Weights of a small transformer language model.
Training: a variant of SOAP for these matrices, 180M tokens.
Each number is 500 + 25 x the weight over its row's rms, rounded and kept within 0 to 999. Layers, rows and columns count from 0. Numbers have three digits each. The size before them is the row's rms in percent of the matrix's.

# o: layer 9 attention output (transposed), 128x128, rms 0.196, rows 22-36, columns 0-63
# v: layer 9 attention value, 128x128, rms 0.219, rows 23-36, columns 0-63
# q: layer 9 attention query, 128x128, rms 0.166, rows 32-63, columns 0-63
# k: layer 9 attention key, 128x128, rms 0.18, rows 32-63, columns 0-63
o22 093:508528453509554478429472489514488449537522527498509512447446540511517513537507456466496504504508513507506529531539522488511553508494484481494472509512548474493489498499499514508529465515526472
v23 088:507503498496487479479485497493508480465477470516503505505478485465494504482517497507493492519479478523461472510482505503474537459514504500479509517502519446518562530511485485477456508459525479
o23 099:480538508507479486479548461526485478514542504500507541487542514504486506475520496518480513481518472493462491533501489499501519530463508488558505509478519534535534477523521517448527519508532540
v24 080:456522493467508523460497441494501490472527503502532474525514465480500505540462502485506484511522489511449489492524518447479530445447524522506492508497474470524490508529538499505478521476504505
o24 085:508499517439527471491498498458497491498525557464478430544487505521473531509451511535494551528534533492447550535540530516492497505494505493528493507547494528498519528518459469474510536517522510
v25 072:513495512522476507510521545515520516497503523488442480475485447534547509474506457495512478558522517505532520499502468499487497479498527496487484469473491495485510497500482514482428494494577517
o25 086:492493439464521474536534479538487527498431507574455448488489521517508478513534513477496485489480467486482508505483481526507523497509513520486455478475520529505482491510525507448494539463524543
v26 080:525492510481493465500507515526476516540493454550527489491481521482446535508504497473510471494476490501485508483531477503526504531476526471511513536510511511518509497517532520471477522500506487
o26 093:519505474511489474537528463524518475478494546483488469499512458485487505509482565516509468524470539487514503530471511518477499484526563505528507493530484521481521470499499523498524499536536526
v27 081:507498519541519484531501462457471508500488471489483487487538523467486491487474515490498504481503557489509444522508505522495519524513457509518506499520566479497529513518501550494503499487484481
o27 090:507494503494496480529483534491493485490471515496492508527484509489492490507462482551523500489497481512490481499501475543505447575518516530476532497499474484499508554475506496444499437500492521
v28 079:498550478488503526530486535505505462537485519511483495511516510549469515505492503483493522445523474508475459487485488553537513485475479491533536484506464453505539490472476527484455466439525452
o28 089:496539461530532509510511536540456467451520500494509536473489516467503488470558479556481518488520505521487523488469469483524538489517492554517499495494487444521497464538490486517510471510506461
v29 082:526542488553447553487484464505466438513505527545511462515460520522480477489543521455497463483549481481497481510511475501472493519483502504510512511514530492484486537466530515478534484508498530
o29 097:503466510503519571502537518507527537520511502533469514471499528476506502507532476485518479491528533524546476479506487506535513500558492532497483531509493525497491510538492515474489518487516489
v30 076:508506492459453521489472455507475473494465467537550532479503493492454483535491500530515481510489505485509463458463489493514499503502535506517486487506500455516492504492512451482476474459520475
o30 094:497504464528559471544509480486511520503514532480512499533470497473481469500521539544531523514522430495501466531502483528499552530489485511544510485501465485483524494518531491510458546529503500
v31 076:468492419497522500452522510501476493512476525500469509492518550467505516481499508496518502486512491522469562544466489506485503473505475544488505515504486499507485525517504529480518513474500548
o31 089:472527515513472444494506480507469513543531487476520518536477499485523449502482556494501518467510477547564510488508527482500481497491507496521491491485492530550474466502511478505483500498479529
q32 063:465490454438505511490492506508442548566495525495518494499479461526526530517518469520534465476472467514481504504524456523488497528503493484493495547482487501501481532492540519503509512516538504
k32 140:516492482467474516501498485529494567509460504486507499510507520497509486516500517500528457497486523470501442515529482498463508504447498495499482513464481480542477524462496540565504573497534501
q33 084:496474534502523486512520529525499465547530500465519510499508460539493476548484521483495494499544504485484504462499512531513438484509504482510525475480476547500483450468512485464490478506514520
k33 083:477528518471509446509529510483546473467541497504472517481512479474502523483530555494460498473487515534508537468466516504516499479556483486495478526491510485463549495539525484478518473492498465
q34 091:521528546539471472478530504522492484506507529481501498505538517452481497501520476448505550553561510496526479501496513501485539478520508547492489459505526501496545481554494482524496490478467480
k34 086:495542530555507498489512497441463482508519486526534452505506478515456523455477531497511474481501456525513528495452485489509544472501456488532493471497491524486500438505517467440529504492503484
q35 071:523484557513508449510499530523496455488548493480484501504519485514480462519450519508491539538549524503546511507488535457479468450527478525524511460493527506509518495531463471489445478463497511
k35 083:530493464478487450483534514466543446461533481498524513476498445505502494521475501480497497484528467523483570461486544504513462506520464527482491468540486523476454497511490475464513463513493506
q36 069:485518493464487508514506528503489496528499536455502450509500501536500475483474468484505509547466512521523511519479535529498539487479519469488509479488494526491503480448486523536439494545497520
k36 069:477467441476549495503520506526515490522477529501466503552496512516475542462482517503506502495491495461505461489524476498479487506515489518500474491448513547504446480496475517511524540491483485
q37 098:535521528494515475475481490465500483491487478491507454503494520469490531450528544463464521555496508488482518555526493477474521521514533487510503471521488481505563483523502498505486505486470478
k37 087:495534462547555507528502494522497469518495489510469549464484487483467521505508490533515560521467526508530494477501538498539474519524515481512491492471499502506539504489541515479497509543488525
q38 091:497518498468516490493478479523466565513476498506477486504478488480502471490503478498498545525451542530522518527512444489483515500509472468505519472484531512588474480511516515524483483457496532
k38 087:501527493467445493513527497486487528489479461533500483565487542489508498486487514513499476517528480502465502468516523520508533512505523429519469485571470444507474508491519475456496505470476485
q39 092:507535503522471488475538528467472484451497511497494507473527548481497513488486452533437500521513510453528503473515507494486486531484489535500505507476537521540518466530466481514482487503516523
k39 093:451502476506508474554530477486483471500466526554504537509487531543461465492475462503514479499528534530489508484519514522495494531534460525491467450524504490502456497531496470455521515539485475
q40 098:540541510537475487485470465483509495510529526556508543476509519506479491494490483515514528502528506490511505510494551551521485488530482519490539483492511495523485493505448507538529500496514466
k40 090:502486504491474482541541452502480526513517486502494489505510484496528522517573512500484469484502463507480477506515534497513504480519509508515506502493551504513538502566467505496467479493470555
q41 087:525492482504485521439506496493527486489486541525499524516458518495466465512495483512503499472483547476487487529480538521483502486494513495519545486488523490478560515547516444516507525535468502
k41 095:498491496523454488493498451500523514466521494536493471533443512537492493509456508510490477506499482524521431503532488460534487515478475481474518515497469453533467526468461490530482506507479485
q42 084:519461517505484522523516484536528469469505501475508479510497520479485484531503505494466503490494528473506512439448511500533462454485498532497515512466533514496514444500528464493459473526494512
k42 091:459528450493542501492508499499498452455519510494454486482514470509532489500463540463495480485515455458484511518500510506493475500561473499544526473514486493453471505514502439447502448478511497
q43 086:521479530528518481500511532474544503482523473527509512529541448507500475477484491524508501515546465481482494527522557477502464471524505491502509510501466530475549482519460512471526505482493469
k43 096:526523526502526474516516489428487482502539500495505516518488476496498524477514532479504513464518467496468503462476510485518522484534511519500505508492530516464477520498526489507523461497512532
q44 100:486494512551460521467516529504487500547498531494513503500471471488479527491524474504493506462503511504494472524532473521503500508458543499486509499521522511519494477494516495545516499501483500
k44 098:455514477500526545526527503485464473477526496504496436527506501504487484529461539538455512511490519511490498471489470489533486450490471497513546445472492518447498452538514449467511504502515486
q45 108:467513468483520518512464497467476529517465549513463487489469505559507548512533492484492456449487476484468452499501503492491512546495476491502487516495482484532475541493512513485525519505501503
k45 108:516461536550486423530490507479539489494533511507506541447494518488481489497545504517461533536521510526501565488503507492516499510550503505480522504532533529478550458503493486488483433514494490
q46 100:518507535532473477532493540476520423511541480479470532509529514496463507538500574480519493472497508497534502484466514500512460467496490503497493498509489537483533456508504499460516449507466507
k46 125:497473500491471526523492517535504544509465501482525487526508538480524474526526488517527494531469535481496444512531454510485504515439504481495511499458497471526471508465525512564464527515523495
q47 099:513578489477486511527512461517486512537514521455510500545480519544498498503501512485507448473481523477494499516481494471510493446446491505459527514502454503483499488515508535514502492476498495
k47 088:493544526474485519538477506510496524490513521507480495486518492472514498513536538515515507521538516499516511522529487507551507508528507522488542507485481507450525510479526497508488507480502490
q48 119:512488536565508502523510508485545440442532461512468496486520504474482493519478530488481519516512523531511551474454526502529476446486491480507503473495500507480526472495480477490496461491454482
k48 056:484511494470490507470482519488480491557487495491517489510458494466485525442532511504473480448499493543528521478515518495507529512500494519486443490481532512457512476516498443486525450504493491
q49 064:527552459491489508494517497487462528533484517514515502470498507509457494516479500495527467492463484508501537495515485535477517532485510469462516522490466494527470562479493513532522530492521455
k49 076:516514487506493519444494519520558512532502522518493518539488500498489524479479530512482508488481470478488483506493480498485519541462499506510516480496500528509491528503483489529473542509525508
q50 068:504534498522447491495484506479461556464508512524472499484478511518489537526470476509505475515492463477485511498510457533512480556519537504445522525515484488502506501469509491510498522508524530
k50 070:456509509460498476515496473465515515471499478516482549504518486478541508489526514485481482496474534489516462448547494500505484501493470486486492480502470491521452454525495494510504535477518488
q51 061:536483564474490504508514508506525482494538500513521512508530480527470498515475509506477481489510525509494505486494494477534555517489504454519502475524521500523524512498453485504462503518519521
k51 068:529509475514555495500539523477505486492500492502548509499496507469438493514435512479475537521520518486506504495458502525510515515466498521503494526537486491449494498493523560472514538508508522
q52 073:511464520516524487514507543494538470511529477490479546519500451471523496540488545530517515490514544494490473495481491504500474479552475516545518456493514527503503495532508462455481467507530511
k52 084:522563516495500508504513445498512470455533513461459517455533480532490527464523519499473487488480497534491449438444493509482479540515539472531488484520486518511518504511500433479506460481518492
q53 086:519494498485534465518493518521506530451518455459488499481509461506503477473528570484495513503440519546471515498463526459521467470506445509445493499483473512488484510501478460508479501496514475
k53 081:558484503504471512492491522520451489472528487502510510481476467489483464508534477513483467487582484522456513489503534522486490490537511543499492499482471490454545497509477462477558474464505512
q54 086:504497483505517475458514483480506441483520483504475488510495508489491465535496496526476511544508473474474498501455500496472486473518494508468464504523557532512470502504501540506503527488441482
k54 086:451518510516514507532516467481514521432471518516501552516507518505470540470493516454437498460476488520504512490530505526556461497554490473502557488497508509515502489501451492457469490533475446
q55 084:503479488521547480479522517495508523486461508526531483511467487497495511488512497515484489521468464512462504475508465507473478502510529518496535484455519521505478504502518516514505522499500441
k55 089:543516524439546518476513465549517484504493523514472527514511509467500501521482474508474491443446511507486506503466479586462486511481467488453492471468464458497493544490501512499523521520537502
q56 091:472531510531529501509513501494464430466500469495515492538466525496523489508527514452484548469539478513510531501456501464473478467527463505490500478496491529540528450472491488517545530481512480
k56 086:488519535502508482502524504505520507518472534457480538486504532525542465537520490474477508512495486523473448521502482461481525500485477488541508513474482493481463513511505526491527539500453517
q57 090:531512474490473525496483484495525510513504486493504471521492495492526558489475484542517529477495452509548463557501483481474524492505505508484506494469529537500521501506500525529503480509447480
k57 085:519506469501513530460517481522498517494480511532497489468511504544495499436498500471541476469512510501487455521494493460510455516535509477520473462464519476472447514513524482508484481486556526
q58 092:498453540502496512480527512504516453482519473476498482500548442466516497534501487528499486499533494483542500481509492493518494492496506524517480461516493506475552505533496519503505488518488472
k58 105:448467517503491517523521451520510547522507505483501525491495544485499490473460500510471463511511548484535487507493494490498490488449524509489505520480468513523506520491495545528498565507540507
q59 096:550504511501512500513501500488544458487516477523470493480488502491529507485479560499513543514505458499481537479455543468543494465520506530478522474499503527505459495531482469476469469484497519
k59 102:544491457482495503495488466530509552556471514489474482489504541497472504570515501501516504514498550480493499503541500464486496515476516507475488484479481510541500500473475535564516526469495473
q60 096:466521468514500546545526498472466477517519533480528511474482517498497473510507568518500494491498511512519489511487487490524538494475559490532493484491533495484463537482555445494556462537479499
k60 097:490510524506514519519495537475464487476513469510492487476517526506482503463494478459502539488533484469481534519486499452506519519521513479499537507457523528482481470475441509491485494483456468
q61 088:499496533535520475499492523487481518489500488469485504497524524474455483506476497489537500514568498476490515480459525543491486478512486505460524456449512488508518539511480506488534493480499488
k61 087:520499514502491472499513553484455515533537489526488505504473528516470496447559498501507507482493507531501492513420529501472525501488521476510518528499490534471551515492486497489491479529538507
q62 093:489506516526509513508524469511523509510479489474500474523490475516520523503490547465488508543509537492490496520496502499497549493495503496544460492460494484542502523538468451429446478485508520
k62 099:509531514472468536489457491507504542511474479486497499474501483499523505442514446516477494509456519484452486551543447463519493504491526513507485494483520476490508522473497540561517548516488547
q63 096:519484468472493484507494483485501478529531465513461450514507533489510505473502476494530494530474508486513518532478453519430473521518519516435489508503514522514517492492491550500536536525488477
k63 085:481510511525494486527500498457523475509486499481519477485452525496502479506498517488498503475522475534492479461478532488516480537523520490522533467511479525471491533530486480464453449572439474
v32 136:428517501461505486472507497521434503502520471490507516496486505520515522508514463525536489478504518524509459501552517525481498505513441534501472492473503506499503528466528507503450485469493514
o32 119:485485465564565494457473507485485479444518493538503531468478526480528561491489469429529549478507467481487505523485500484467494530536492482496527538522481506477530486476512508513475447534477494
v33 140:470503489513493550514535464543496488517511527464522509498457495513503486501518486520467536518431519469500527466490501497449535449530468496509480510478486468488500474525479483492493489494495483
o33 117:458502500487519505488530515516483471524486527484524522529490515570509480459499495490481526486506453489495492494469497493484530491497502470513502434520497505478464465535482521466478473546541497
v34 126:524480526493459524546465544441494484523481485491503522488469506459488479503540498516535515496487509474502511483505517505473489487503470474540456481480547499493493510541485519499497501500507445
o34 107:490500479514509511521472494484498480527505522530500487511541529517497518505560519512483501480435503488507514527509509488494507511517470487515489501420488505536485515496526515493535470511468481
v35 141:506500465485519563486524515498512479511501485488511519451511517542496524514506535492497494494511506543427487533496480480515528542521480506473489538530483509508481489549509500536551505504492512
o35 114:511479498487477531496488519467474530505505442465479482519455459521502490517527522517511509567501462483470518516497527466532521526529520493478518522490510503501491536495509541495488521470520507
v36 133:528535437492513472474508522510547478518500495475483517473510435463507491497492502471466499486496503477508508491503442564439482475517509479510521529475489527459513474492486526483472517482474509
o36 113:471538498473517492485479472501462531511454535484529511458453513517493513480452494495513481511514502485500518506482509549479507508493500497477515493510544470499528509526473537479504531524515486